Each number is 500 + 25 x the weight over its row's rms, rounded and kept within 0 to 999. Layers, rows and columns count from 0. Numbers have three digits each. The size before them is the row's rms in percent of the matrix's.

# layer 4 attention value, 256x224, rms 0.0385, rows 236-255, columns 112-223
105:497463485490469473480491524473487577526488494458477436556491532539445505485520512525473536496479496510472488486503527491518516486518454549486509434512475496476517490518516505452498498487492498558513510532532517480529492515524537508487516537524514543457483536420486462486522430509503508507483477482484493548486493500481538522512487506525
119:490487488505500502523519468496498513517532466518440493514507530490490522485456471514516536502499533512508506493456496496475488481505503494494496485539523494520546465476478507536480505494504533496506490519522496538526510516450510526479458485440528529509541534477522525529505498508484460467559525502494530478517511473511492479490498519473
117:497516493523506511552504517544478555521551513528485489490494486523549534460450487511529496495525467488511524535538490534481529530486491488523490479482535482518479474472532471508489528521502543501480526493460527519494541527492508517519496512497421493452424500516448544526502521547494484525476498522510465524500519471496458479489475515467
107:489487468530449498470503507464507439558461520504515511495515501532511495520513465530505497485490459528488460502512534540491489501532519467546512481515480461520489523522482511482511522537520485441507480476496525494474496462545452491497502502500479472488501479455526533500514531504550565466478500487567518532480468499469500527495486485491
115:541503463501513503483517513505484483479466524492455554496508494500508521495522503490529486508449523502442486521484519507511483497507505545463526514513503525504496532506525525522522522548501511500476518480520530489485528450462510572519480517540507485543518531487513522453523499467483493469483543447512496504455533509497497563466440500496
109:496469506494491510501479509536503491459541497493541529454518524491503516462513493496491523469496498483522541483515526542524543528490511468491491522463524471507399524487491475493470524483480445517457495491505492508544439501500509494530495553478490473472470502497500518547517522517525530490495484507520495523490489538522569451516501487534
118:474523525483522497473516518495509494489475449559470468496489474474462484492475495533514471464489472514519481517470513535514530535509514542460496468523504525510511491483512536529505488513522538533516497510493516518506457480462495487513511471537543533497535527536521464459438487508477500471500510542481471500466474454493510518511487504491
105:475502528507501500464488517489559498480510498513463526504474546482469506543521517487471514563516538475495471498485490466520506547493477499546508486515495466497520503525496535489499501510530551510510549483484504528478527519525515502495515548554501491492515519533538491487518493471528492509505521462493508495473533489487534505532497455560
128:477549477494501468529469485535493526507508536509464485508511501455512506519496548512475523537466502499469495520481479497515480497462471479514440493497502554522527518475521518547515449510488497495470502502503527504484545487477505507536506507480456557492503519522489487508517501520537491438522477506501516515480476504466529546435487502523
112:488544451544501485512518497504529492486523479484474535469458496451493486486481549503544490498491495518555474530497505521485497478506496526482518506465545525510493502499507542472488463523471551488510476470504503508558504507448476481519505507496490538494484526463501528460476541514510497458471482502516470470463521472474513487443463530489
115:466518505514513486516526469490413511506514492500479419512434483480477497490496499524485494556499525490480500500511505541523527479544521503501530523483480496535509486482482509518501484516476508516494493482455551514446547526516516533510513523507536532494532470500520485457510451466501444478502452502500471512530499528463513552494513465507
101:487506505526527521472477500560482472501513510540488468510501486489474446515521485457505526470488509509536505548501495496510453518513494540503488477540488510504501498521500531477542519528522534490546530463541466511488522506492520490519525495536555505511520491467548518502528466486501501484493427474518502518472517469498464504475532524517
118:490507494521457503498466499515535445510529471514534507516534486508509548507547469448484488521467473509494507489470494500505461438476494509487475536505506540495478529472545449478509460494478547492470483510477507514517496504535495524557489498481488492529482495453490487453493447483478506516495482521515487506521527477502460510516492517513
118:450506515481481508491473470473480520497509532499503539511508480488507564518525496507441495522493467490494536486500454489535545517501514526491499497471497526492504485485481478564476486520526513492517505547502478462484471517507510499494473468487537455528508474452485486463479511526568513523461521491485492492486471518504486476496467533486
113:561515473442511503528474534488522495493492485526484504509496516500489519513471498453499546487502497505521516526547463519483457488502495561499507476533544503504450525519485458504490495485493469585510511455479518463494469494535432499502484499502532493500568430478503485500459480514518497508528478521549520502518504492474493475520466541479
108:474519488525569504511443521502483493489530490465494530522470499508510486502487513526478476485518435509502454520462506478489552537540511496508474469481515467497481500548496509503551500523541536498483523527508498501526540523483519469463498462477492503469533498469485522506485528464547508517495503505458517486468477506489486464520461528460
126:472490491484534463486531531532481515521491518526492513524491500487472469466456469516548527493507522494522482511540485492468491503525487523501481494492492498508523493501448517506454494472493512508524481484495519495488480533472504508526509484472505516488502506510504533524529497546440472459516548503476509498508494492540478523502547523511
109:491516498499542507489473530521532498511469462519506470455572478501507446452504528507508468483477449516541529510516529479494433456482482480540470500501494473480477472470510535452508466490463529487508481534566529486491501496492499481486475506457510498491446470521503497547496526498485548505490493511498515490521447494534466507483494514518
111:490529516475510513517501525534477491507450461476503533509480486476498512507512511539508468507509496493519525500511527511481490493517502469527523509515511536509503487471517497488516463497511508555532485497512501523526470531521484555557513509506544516566470504530468496538526521494455513477457438479508496543490525483534518481510539520510
108:501502479498506510496521480555448492548495490509530511479513502523510567491482455543524544475533528481510481525460444493519516509464512498519500493451533503521486526467510527541485501473463491456521470516503467516554505525492481514464465506504497484493481492470501505518469515552515489476466560489502514472526517480511510470461483484489
# layer 4 attention output (transposed), 256x224, rms 0.0478, rows 236-255, columns 112-223
091:489455523485516484531473439486510435463502508502531507513511476460545488501503504517480478542491512473519509517485463519489529498485501480442478478491525520492490460508504528506546512538475558452507496504508474539483494485484472554463461468449473512501547472509499483518471508482494491499486517527473478444452521490475483489471489490522
098:470524491487538538477524529514495501518462550479497528501503463509497489496508500510489496515539469519481507508539519499483533522514452493501492487491502510474474535553534483477486530522517506490470480528526519460511489500515489457507514505533466485485519490547485454517495483514496485528467546494498531527483484494508501541525497481512
096:548528545501501524495521510514513496508484482527513486490476486514497495542527527502539524477473535510473530528497516477524504451518488499517505485523554507436458488485511450487471537462516476494524488511520507490489539443448523465501513520501511506496494527497546480504480450489467503496499512478492551532482500492531533467543537526550
092:556484516454487513508511539495545522475499532461469486482507529463512514563490528549475464510467461505506497473520442464544515502482514526504492472490498502483524466476486528493515492503512493513509551466526482500438531532467507528506491506517484453482549492466493505514547472534467481540538522498502527494518472508494529477516483535492
093:509509495524520503502517489468523550506514522471496496504522510518479512506453546476459501528514485493593465494524453490490535528534538468522491507493492498479490479521502490496506490502533485482531484454481443453499467536530496527471512468512515512486466535505543499500503560519491478511463454514482492515529501507494489484506519497497
092:465494487552522454458496526489494489539488537506490472506488452493566484521511526513536493483450498501495533497533511480505503473514516535545513484515455508505580483487501471497520504546505470507513495515483501495476516485521512496508453524523509487503468491476464515480498428480530537539486507521489514507498487458501491535474545472525
099:510531488501478498513466451494439471491532508483509494528464479488442484482515491468502521536489517474463534519523465497510482472449456484515521480503495484541517526542523526491514499512518533481493457524493496452495517541558525498499473450493483511505540492494516476492449479447520464479529434500469512498534514481533439493500467505481
090:481488448545470515511505540503463564528519522484524536471540484497514503531508483506485511502481483496523474478467476499470502502475513480503514520506499539511497507518509469504499515548436498488519464533500511551538486498476522545501525479483447505509496455532525505511443490532489476520475466496510484511497501546514472530458500521496
103:513490459482536529472499528482480473499502468433508548471484494462455507482455489499482460475461501498516433499519474512462491434507506462478515525472481502473457521514503544503481510477529486506514454499541443522461473486474479502535490469445514492529528485505533447488461504488509522495518542457493478475497538488512485503510502424468
093:478489488454550507503491481490484489486468493473547507550531540548505528512472462495449482568476483483499502495497489516489475490491479494519510462525492509500473530503479524540490540466516460534487518523507511489496497529507486485515473510507563499493491533508509501495488502520468513493476496459514527496525533489501515544510502511517
095:484506510491475478451483503505490532502455503501472561501495504514479542501500496499510487437493461465515515501486458514471510458492473469500495456484504517470460502521525476489470517491498503495559480565562483488500534508490525559540535446509464485490535519501466507519501529469498496467507516493480518499499525508457482494518527511515
084:480474527486499465501516443461536470522501489472508515516511460485463510497528515542545474495482503491463436482510455533472541484487526511483493467510529492517484493548505504502486457456512484466480452536472497479490478477499507498484478502506455566457491520512440510516500482495517463500503548533458500499515482517526468515531486496499
094:506495519496538507535535508506501486455491536546512472514461516490492491502487512488508494463532510524511500512511463498500494541523541500537524505517513517512516548489514578497507488438488459509516506527515457521534491481527497481435480498496470502476465487476493519482499543499486520463479523532510506493441481501509528428521477507476
097:538495460509492500531495504533454492475517448474448473454458475489514519483478517473526533466485504481544488518439518475467506477515534497527511507522485472503516508494491456497526413476463515461470512494492477546521543498487488515523486529506490519484430459493517540518504506500467522524491503504500521553521517512502483522495520510513
102:487510504486443515488487447536484475529472507470522488498448478519512468476521491498447489448525505529510491532485503507538497512519498519456470496439478493524524501505526474510519503525515492468477556499517501541484476467487502506502502507499515542445503517501472577487503518530448542504563503507481484472480506458510510501509498467508
094:479534499475492472520560457540461507497472475464502474523470466489470528527519516523500509510483505484472488445502525485503467491479507514442492511519457572498521528484513539513471504514465493452536471490484514491501493495489477498533473534511511456470476464503495518504487489490503455471562489476513503520508527471491487517500517502488
099:546537510500500506506513470497506471506515472461511469523513511472481518503504542520487489475544515467419526540509513496510508502454484463464492523476490525516487529471520479497523495512501486489491468547527517468451504474453516491521521511495509513503506497474467441451468472486529528504476471472513494494500467472498492501498468508496
092:480454505473495507529521516521524495505471491463536474491478509430489501478475507522495511505472513482477467467503533514524481482531494503480519525513517539483495501470456483486502486501521472519482505500467502520484506434510528515485493488564483485496498494483468510486557516506501468522527508520493512526521504521454497482498519496456
095:501524510518532519468508491512485505492550484541536489514527536512532534513468474489548543509456529488491512538523488518478480478495505501522482464504490493483484488514456498485554540472539485479461494535509505450526496461499502435497442486475473548441535542451506497467454470494530523515540498478442480499509494481497492490479509523459
093:509531474503515530478490527489513515498520505507478487476490515496493523537540503491471491521469491525516498508537552497469529520528475450487494540528496526510470483467521480459470466519535494541494522510515518502475429466483510502493562508543496475526498517528521481452481479484492466486480469485490466498478511506498493486527478518493
# layer 4 MLP up, 1344x224, rms 0.0551, rows 0-42, columns 112-223
103:521479545461505527431490485458487508512501463487491481505511484511509490491503467499499498532485509491524463456471452503506520555516476477498498499463562456479473511491484504497525498508493498529509497490451523490518464508504522511482512484557530438478570537533475497487495504491532496542490523489498486483518525520480493511446485494525
107:478516532499483519470469502486492524503517549522464493460544525500493497546535475449503475508489510483521463497467518494511478484521479534465499483493473500471522482505498518493500506496507509514498531511508501513535518469442520533481521508514529465541540495483508507480459453480480491555503514440489553517485504531490492494543505521506
110:545524481534503460467486523498504503492506501533525470477508495499505502517459479510450521534537499490470516494486493526438516479519514515474537545468547508542510523490472497505517481521538509519492511494485530506536529491494476482515509533528479507462482463516495538511472521522538492540526552479514466485472528476513518550465507475539
094:534449462508493486492482460466501494467508485457542537500463526490471521511487497500510564492450489494507479513475458525461470519532513488465455454486481516510503507489502497519473524470491507476525486482514496474521523508507570484493540473502461457494479509502495488521492502496476463488505533495516515521512493511462499552499464414500
098:460541557528550507488504492513502499470554527517473486504522503484480471512504485485460505463506526488518530452519448518521498479543504468480476514492519529492511458534490528527503509487514441522478495496510512475470480520494527483487523510504476489539485488482507446481495458510518510582543520495497534490452540489522500520448509534528
107:536498469528522538477532505523491468488505564485504493484507535538493538448526537456511533508528501521479473534529496491467481476511524539478515501495467459515505506473525468490509497529486537506524474528558500513540496510521501535544484528524516510483491496541488509484493498524473493487508481507483456459480522510477493496458516472433
096:542530491467488522490495542559521466476510521534490501519513509508495498543515537464516541506456508497522533513539523495524500512492454510505490453533532494523476526527524462458532488541462469467496511466499501533536531496458531457520472450517459483508514542473517527480500483488515464492488496493438488482487490511491474520485545484494
111:520527491488492505467489502499506483545546523487484475507552523508515461461502481469496487508499475433492485475521492526509488493499473499537541539508481505516517502494489453468505511475432480520463552465506468555533501537488535458486496516531492486499478521509484533520520500508540523407468490502521524548543487473502504505534471516508
101:503445476485497557476475510486502493473520476507486504508497490465532488482520508524532479482524547473502506529530485557509488454515466511506499499495538520446536526507521525537501469503545526488507489473525465483525476526500525500507527502515516472533462533491521558550477515496494517478499497445484491511495540525489495501493478476510
096:516504472518535521462487476487511517477500473537491483518482488529544467513476476527485504472509517451450466508512515488500488522526512493513472560445477473526496501505487494470513529506514472498532529477522480551508498466485504529496478529529475473517475534517433500517471536485518485503504508544489493473467481507478494497480474499564
104:503526516503498477512497483504474543465524437527514492492472517486515488468507501482492484509490460524500465435520524537464527527483520504523498443505487480531524529482522484491489502500491477506510455512534517507491483497479497491496491480534481486486498470517483475490514506473451449552495474527497531488473492515481529494516492516475
102:539505556499485501525505499537466496482492559490500517470476453485486499459479512499462551494475496490482501530487498519518514489468482529460498514485541498484479495495521457491502496473498487495517430485456541550481493495494506502528483545493520479515453464523481476477496482503480473488497550495445485504530510475540509501525483484530
110:498510460486503488477506511517496520518498497493529482508490513519519489468553535548463531487528486533487491468490462533506468496505525498424508487475489502513564481478482496499482504497469493537486504517474497494516475495461482541481481519447493486534501536503482556463480502509444495478522521519499484516515488498495508530464484519519
106:508507507464480475534517475494528468492465512445505507537503512506509479481530443501485448516493502472494497494503483502491484483532470523508507531497492481506509455460513523459526480455512476516489499513463480481516547531479490582523519511459479532485509508498536506521474474495482506462572488493514494502557517537526516506440494525491
099:499494473482479466490467539511561531510484524472521554496500526497492511511497531492502506466552490483479471487465521514481502504482480503450557497516424510488529479434491478454528451460508492549491466514542516525503489513486518514466475507471535493496512507478501484528509493487496454511503504475531481482489505494510523452529509501553
102:517524505492466486535509520508552492458511465505504481550485522507539470503506492509512513517453515485531501500507491458558514496472518524514527489527516483497485506468543513475472454455489484511455534494491542459549452469477494523503504497488526518511491516508487498566544482531470536545479497498538468483530488465476498515509487468469
094:481501535500511451538489479497540457545485526563471472519522493484500458469519508496498476531539460521519512537479482510509488479515484481496519465475530565537475499522521475522489499519488495489534480517503499528506501488497542528498462510465484526511517477501526516559511521489483514500488528485557464485484459475469462499437536484480
100:487530475513498457526522526482520534461487500474484504510502493483528503513437477437443541502508452511517509483455455464542511531498491518473491490482489518483530509533475481490521537506546472496469491499497504511472516487537515518497479492484486532539512480460527532461487514468527488459520523498503491507501515524521517528481508453473
099:439463510541509511533501507479524486497486512493508487538476506502521512450517503504502453493479491489542495505487470519463513471529488535486497499476480501520497510513487496468514494520480450492511471522507477452540494486521523511522466486445479481512506513510535525534464471517487491516503468515507509480524493504480555499511527483499
105:501493526399502498533551486511459510494493529484487493512509499491559505494479515503511476493474485545531509498475497431477493501507418532525478489463489442485512484467509493508442531499466514536457516521504534506522502490536479507482520525486495509474469492504517469473496475485478522485516560533492514521498521484501536484516484491490
108:488480555491478483499517508507499551510531488459479519467487483465447534487503504493500525493506498509490489480527520492497515501516519516521488491484532509510502505484510475506504502566538495544496482460541520525515501476526536522493495502474531490528508548504492466487518536490545488522479495479510459528499516497567488482525525524508
097:488514525507461520504488506505507504526512506482495498489520527547465493496517481470522486489526476533448504521488448486516470508521539482450480513498502472515480477462499519495495522514469514488517472498445487510492511490519519510551526515502518470497480537521479504505567477501471494493518503528532506504483521520478509501500494509492
090:494511511538487503473466533473526526480454506494482504519467517491495533510461550475509542498513475490455522513505489475500528460527527502553486485491503516427482480560489477520470495493507516492479488507530489524463491509481511481532491516488507464478474502530530472510514490487509520517464515487474529521501513522525526517530523488500
094:508508479460500486486522508505494510456517483496486529482494505460500458486494528478528540506460473484470512516499526465529500486483443533494546452548476509504521509440503528488510448493475550527490507480543498463477519453509507527507462519513466510444479437513509526494547504491497495524504493515525529502478503490534514488523534466512
107:479523549502478481493480505508508541532492504518473522522474521472486499518493557507519542546534509493485499527536482474494475507480521454498510519480451521524541527441504527503501489533475511530478525514521557508512478517524521500493502560486447529509538474491528552523528446501527478506479514488479499475521487509503543500492498506505
109:453475537489463486545520485470483462516490462504504516508502471480539491468482468568503519528518492480523487515509485521518483488467450478506519489493505468560500513527537452479527475538518497462480502538499555495482488463520476546531505509481476496473491481473506523527503516530493522478473522521504496496494530512493488490522419518479
087:517455491484516484453484464493500519515488462454504499515477504470424541485500478507467481526521506451521503527525520508521515460526487509438484502473510473462517519506477541481492439499482476520501458477516417478469496464449511496491478528498511536505512479520482476535533495477474513476463507505485526533513496470483491479471516519512
097:495463495481456511504481525487496513509481556493485480529478481520485496467471499464525457522501538483530471470491483533469495475466483483537515546523480510465501513520489508471492489480482514535487484546476475494524485473489489534513530522532495500453515492499505549487490496529509563475424510538487466454502459495520499475478504496500
095:466484483550548512527495482489496483467482481490469485526499484524471539548545492497479487531476483464484484470529528464469509505488475476498541470452497507503524463500499471488457492506503459501498542532541485497508516453436513502501528530487535544524531488480491490526507511518513479495507514517463514529523529510474492523482529468520
094:500506460580479503489472543486497463459511452524455503473536542484506522490484514517507482513472471489526501494473488534509515482531514473530493508485486525531499546505488523506507461516540461565520498505490484492543487499488533514519455475507497532478497526509495483471516509534448496516509497517490465494519541448491516498474497493523
103:464479487472490494486494508482487468479514508502442509506489483507511504451503497497491474483461555494513506473512478526493481530504490496522532482437514508475497518489528524489500475507484521501511502508502469510478505499472584530492505512451486501496564481508497512494493480492500482414504506490522526510509485490521498477495478467481
089:460440533515519502502481507500493506516469440520512488500471465528506545546470494497526477463508501514544533511508486490530488473484534474457498515515510483496474549509527503506497531495508451441493533519506502529518474474503497466486473435493477515466462525499454543514509506448504465520486524486486489454505528485479483483524534508484
102:506461476505471482547522545493513460530488505482506473481499543460476511489474473470497515489535502490489481494482487486499526518509553498481465488478495500502540466499515494497527500506546493473539512504474491503500474502469508487510526481566478495523518533482522469514471503540551446507455520525486538466523518491486494493537525491532
099:486527514521485491483498527494541522507493590497515496536513493503490489547493472485511492510539506516535517488463498487555499522494462539540503466518519486504505487474512482445484466519491478523485484488494513527443550494513517496517464537476503484551531440489451505506498511522495489497513506520508494514517513514510481510516475506516
103:505443489510477426519504539468514497500515481486526511563493455460507441520513545523471539500519491468472529526468484513500476497510520488514497497508544487482491488472458498505499503492495486486544481508507468479487506506512504463491484548541504481507568505475523521510490467508511514506530517466501466466513520485509488485518490475468
107:537492457487480518534517471480542549529514517493542481505498454502453496491525526550541523543504497500514501513512525432487438523511503522482497542496505523485498485505472501471519460507508503502560496459472509497496518496493518486532522530469508460521491520474482483529536483518523459514514543509518447508506522506500483469524507498467
104:486505490471458480500532525509493556518509471521530463505465505459467522465535480512502470472501513470467506508509517514491523517490471501481496520512500514465486507497522482486517513455516496478541516462507525481517483526530458496479460464482449461496482479530508447512531500517508500525504498513438485512511455502487492474525499511522
093:518488502511500510489529527518454551472528460470513505545504486511505476499497466505531519494430471511509544493499477507498506492478479545478524520475504527464524508470525497479513468512504477521473502458497529475494456505498478477458500532480518510480486534476522516489510504528490531491489539536494499488481484522521476488514493557475
092:466495568535484537475514487509536518527518524484486498553491499499530529500508470445535503520512512478484529469527510478523492495491462509474437495494507516570513517463511536506512474530521508485482472488489467529498504457500503504502486517499483527500480495496467527535473517495492479539488501497473505497518461523464490541490475495541
093:503500478517518495481451488454479521458520485461489490503483523514473531516522543478534493546483518500528454496457455498497500492460508476511481507519506476541507493532480503505509501459533522543448460563509501535505498519518484540534501532529478476483463506528503474512475489512516477497493522510514548472506514445463483473496497492511
103:515488483526539473483496492470486519443474531537512457542480491488482477506452460511495507533518466512506442493487486452565531492499481520487507490497460501468453497531484492500448494509515502482530546485519504508527464467525505495505470479495524498551497478518504534548512520453459506500488507517481522469501549482524497479499521483462
090:463497489461460497501490485472457472485481476493483480513532490499518496514498508498524531515497522485515529534501519527520518480467505496478543483444524481486533493492530469474480505501525522490475552500513493530513514460525488502462497490517523523534530496568525502490473506485514495493498502485463483485521475522522504490471503526487
104:479512510464489488493518470489455532456467495480526522490463495489503525499508553507494520493518540503504515454538490492469480461469497493493535480519501521519471524496513497497519526492488489571524534514466468512484496488508490490503527502496503474519532519418492496524553487521470482458494496461507503539490474504504484542488487483539
# layer 4 MLP down (transposed), 1344x224, rms 0.0552, rows 0-41, columns 112-223
112:454497553490455519492481516477477513472476524474517478538516492501497461499540517493495499456505490509480520494468512477463497502509514521487525485502471492496515510518496515492477505529521547537494550478468535546501485553485454520564492500494498505505496490546500504519549495499497486455517504484532479470483468510525543524502507478512
103:472528524508496490501512499461512536521491464510477464497500528494489509505542521462530498474494477519486471472473496456536453468462495483485529496520530527472521479506504498495529501539473478532508519519501474507513493507446470478537489480518490489481514473500487485492488468479479497514523449522476427482501512462518543517493489510523
110:525469539489498480496545516511503497521493482554482465484473491534494497495478491487458520506524501519417507478479493494551519496477521521453469536488481494484472516447518520505507506502509479481521519486500516502436490497484504514489499464494454528541505468510464524511506533506509507529548484518540506489522481494527481523485518481548
098:493485488452484513532510447539418499511536474501474485492487518495493503524468504515495489535517484481495511502474466470452491480517531494529504521534481507502561511525503488530476507506521488501470492518517517537482541473515437425504494505495516525520505500484485498510506508506454470483512480506530478509488521490501552514556498511474
099:506529500501513477497562534499470530507497514481488500516521481536505485482509509474532490449467479536528486480547508535489515485538555526497492492467483527472500531510516498498458491533492443505470508486489479505484524527499549513494548471496497548473515503453505457512499502518508505445539554505509456485510540522498466511486527448532
107:469564458484507495516497507470463509440494491465498468494499500472509487530481491466512474531492471553519497474492489533494491524523471462513514511563524476530492490500482534534562534477508477510531482488521496488476501468523473493544490477515505496550528503500487506477530472472485527467476527498471479504539557489482520464504485531534
101:492490461507490468518452543504554483483490466493495465498497521524458537513494538486510464474523484511543494495526459488475498509471500471495521526514488483533502457549488540441535498523463491506484476504542475499510435495508508550519539485516521478521441506486515487490516494494472491486525516460484512505487489526502553495499507484528
099:479496534528510481505505512480516536521510530495493480508523511498524497481459487445481468491493479511474497499538494547500500484487521498472483513537504514510485536472433535532494476492494455517543511547504499540490512539458519518508467472479480551519497490544523525535475482529491528525484520530518542475516497512463471521491541507523
100:537567487470477472540480492494463501475513527473469494496496508550495488499520498532478544560471488460522472501530516474503509523491474515536476485503470482522479475529460482505532497515532543492497496505436508494487485509509505515487524521455502529485517525484536499492525516503494488488459499482499471513476467512525496493520470467478
098:529520460482511498512484481539517478528483500465464510483515521466529490520529457485484526485474499543485471476528474547445503503507481501552493519568517505520554492506523507509526504444500517490519502505529490460495564510465487464510501479511471521483488475534508505449518520502518499471514528518497477505477480491484497486501513490497
101:580521523455527491507476482504525526482499536495481484504536549534462500497497483503519478489510492529527452498486513493534517537469521477500507525504526477478481520501469513479486460477524532486471485513457476489495488509519554499468536557501514489512509480473491509539479519472520517495554482469535468516480528478520510515473512484487
100:545518485526500472521443484502525506483500512466523503531478520428431506470478492498508490496533506512499528534538506496439471541467480520485501517478479480465500489486500507481457458486494499492532485518489510511512542527508478458483492487470520534483547516512503529496500500459508494548508519518494465497481532477476513477527541501506
100:531513511474509559511523482537518488502514515526526510478485484504548511537532531521467494495507495432478487515487461533531525492543456518533526498483526480518492467506490528503509471503512540496491488525531489489468496475495480502481490500531565468490541544501497532500477504499476490519512510514484527449494507472474523478497514499509
104:544478495520452512463472503481521509527515492540548488516544512519504529518513511497530492467528491465462492500514494500458545507509470499536531489473448511505504532543472489510507536485528500479507497453525482494488510472543498537549529487517486500525532509523498443501553487473510506539477450494494456498469552503499564513467480491518
105:545516513520499493504512501488462504510498506528491498518514471504492517484520482501491533502504545535459498506515467531495508523502513560506467513499490462489526515459519527533481488505422505503460496487522487481515502502487497541505468526519492523513462508551500521522524518531499497483489505540493493503491483503555487521512480550499
096:506488512477532499497498456473516477479535522530455499511502535501525497486510487549499505526538491486487474511487512513482534496514502478493462432454492484473498463497506548451493513488525477470512486499471523496550523505535519486496500510485496477434511472553512461467486476473506505480496505490466517527535513461469497496484512450491
095:500522496537538476493505471452492539499474539465499529494496509512510513483495485478512508499481507474479510478539512491497512521492472530483472505501496518481484513466455489486492526462471486486531463521499501481500505449498494451492486531490507480520502506530501490501462507540523501546450511485484484544499500531499491469511472527492
099:528521493516545496503518534525515515525480506516491492502490533533541516488500509484529512488511480504551526547466463504536544522541513555499502494495494527484445492492493506487462506513495480494498498528519523487540478545537499462516497493479466550478473517439540468470541530502440475522469482504518479458487529507517481468477541495494
103:507485518513452496466484506488454550511520497516535494564463513503531478482512508457561532505509483490469474526522489493463517507471475493502518521488476516468514524512537516502477500499446478494476516458489476475483511486500484491544517502525506508504534476522530499493501510477500471512534452499487467514459497495533510474563448507529
094:481498488533444486516493499494482481511514508516550510513458485497498499510497480484526505483503528516487509488545472530474493507470501530478472480528516463500513463494473557532499501468454472481573518508487469511458473484496516491545493508514471532505437506476506536561515494524522500483544496479496489490511491498510483497499521462518
098:510482537455543531553501496512535496491553513497534497483475484455480562485505504490497471460489514463528483515496473509484522518524490515534462483519515535499560524523479544516501509518485497507500449533492456472504491512521468532527539505458490519482527474505472460470460482477523478489517467494514500491507475496569501453521509522526
094:549541509452460491532527511504489504543488516491491472486460511516515512515481501524510485496546483504472516513484480520538473463517490517518521490517470456497497446467502519505472488494494484528533533500496453446477513457535528476518514446549500468494464522471465467511507498519482559481530518545539517476510501465494507509471500472483
091:549526489480516543531501485511481538520487506499453498478509499537542473493492515467492519494492502539485469468488532490512491565469503448556476521481462477527501564474513507556502511484498492497515509501469528488466434497502476487473469517468549497526532522521521503523476475551487494511483495479522504482491498479490554511475510499460
092:501502484555454497515476470474500493506514542485490497519498521479487533495474493488505532487523504529449486510526489522476550498424481453491472544503514474489479510515533486479501543497522522516497480501487518491481521504486510472542508466495541498548518506470486488531449546506526485493455540423510455490505525437509506511508531505478
103:507445518486521523465491507483503461447530456527508469457471482509531519529500485547502516500520504535468480488510508482549456510556502498528495483492533471499526442482491518492511529498485476497534516460509523469506514491473500500510510523498476529495431489484492485505486512510487520518495503503480517490531478478489522525486475498475
099:474527526466485479475553496472524511491512510471544488504509506529482523466467473466471504505530495534518477514498495551524511523510512554509484499508455504513504530521550536498481506484501519489502520493488491496496495473494528485460530501514501512483486469507504484531513459540567486479485474514530491467505486503543451464485505572516
086:471534487499482489495530491487470555494527541503510536477512518487521513494469504489512492523496478546520507535549538451512465475480539517467531509539495530521469499465492505486485520494524499475542503498550505520505475513488522473465495491474472516520508502496525476479481526509503471473494506506504482477465505497481467519499540462480
096:521486484550509540537498491527496519540509489487490500492511488528475502507461498515477518480547529492460483425505498508496510515503494556493536503558469498504516529524511465497502539514489492536510511524478510490515475509531464450494523505543490527538521522499441519489510498528524527466461524506481472474475518501512519484487490489516
097:503493441517462548513508509468480510496512537475486566442522519505508490504456510462486521501462565551516525473480478518466544568464500513514466538527490511534495505510490529511501535489496480515504509484489521472490427515469546526485491464448487483541491524493517512549506475530543525541534496491521460501517476499501473522496500481553
093:532518479495540450494495495526537494477566506547513460471449512481512477483494487499501501477547503512496498448492468504527506497481467467504524537503477483473451508509509490493527502479521509488487497516512499502525512528487531548492488503504573474503535509477476493457562497496505497477497474513504464526484509509453497505512486500480
100:525480517477536499514516512529503523487495495472510518523507540463523516469506506536447517475521507493526527556480467507531508537489497506491521490503448478477488512475479521540503500457501463496494536488516498536486508474505491514513546484516468510487498490495504533514484477521507467516489456488539479486506429480500499447492511454468
092:469480461476458495498520441506501482494496484479530515513549527528521508506517511442460494495482517487559502488489485531436487494502514519538494413517469488504540498490515515467491524528489526477529526501522508492468504496507500530495500441507505490471530461529467528472487485466521496529487496489497524492470482484439487530524524470480
106:442496502492467504523562519466498488488480544472477495487500494474516534503522498489456498486471527483505501492505514475568449525485470490496504522540485499514500502508499528504486495539497483507499535484486501530497500470497520488478512450479475553515503470489500489506554445478469514543504515537470512455556483501489507470508468445551
107:492486488447467479511493513470472488523462494479518494472502527508522489523508486505474557503506479498520463518517519456528515539518487508523483491509495548519449504500537494513497511506502524483517520509498482540522471472479501471555537454513485526507479501475481501544491510514505534532458491506469447512484459462494497448457518446498
103:485509528491555492513485490491531475519510527514523476486493546490503481497519535483480491510502501504492494527468472487474473523485497501510490515518542412524538498462516562483520503491527509541499493518508495500570448482447513527494507522520534525490520456507537504510480525481479472462515489508489546431490438489487478573519524522521
109:521506513462494443460514467470505526461537503529493554522496463498485500493474482507485514500447483463493508559519488482499534524481509502498558519450510495508480493482507513486496469505469545469514511523508481526498548545525453493531482481519557484545509529496521525525537489521495530565520502508468511548483451495510499507514500484467
108:492521484540463491553508511510550513477487514489553511492514530492474465518482522504483503489498498475517547500535487486532504484530533489507481523497522529505482536489520481485491506535541448525506532526513531484497437517459486498470523530504475433516488518489531492554482482519510502427486503445542472520497514514494476505467507523476
086:494466474523476516519490448497515493514488515487506489448523489481501505499504522461467505520498474520536490448504535497483513502482517488559476510468518511459474497490505519507511521454512512491518487486530489531493510477488511491545534484513459512545480475535507500520544494501518463508525492525440477490520550537489539495467500471502
088:479453557509505503478496519473479486515495492486466546490491491506505461535492531536535517540467474496524493471500560484511529498456539469511510504506496517544523503456444527483519509525479490477520498496483469486436475542480529516493498462515506458486524524472483528480512438458534477503502543494507512488476519512502515494481502469465
091:489482521493525498543536502498501495542503481473522517473492491490470493493523507452481481521471487511515529497532526476474499499515515486478527465554489489506498516470493561510519509513508506518554524447481515485517542516538533480479498506504528515501501486501501508493503522537462517519526502507449476484450477492482492511471522492491
111:492462497509472518532497465533517520465527497505485527501464496494508502509474506472488524500477488492504482528488522482519491506531522516539471525515446505462514527552452469522497528493501468496495500507504492565517542465515483507507512507516540479520508452540505487497525548498469473525517505502507540472489517489525565456525528459481
090:500490509513489544494541509529533497515537545490553542521501518497505508455527508498494486488482477491512470467487483485507491472492486503441496455511470500532458513460500533528502508516504465472514520533447484512507512479501474520541495478472486466449488489510484526541488496500535510500485500522480472557446524492518531503530518488470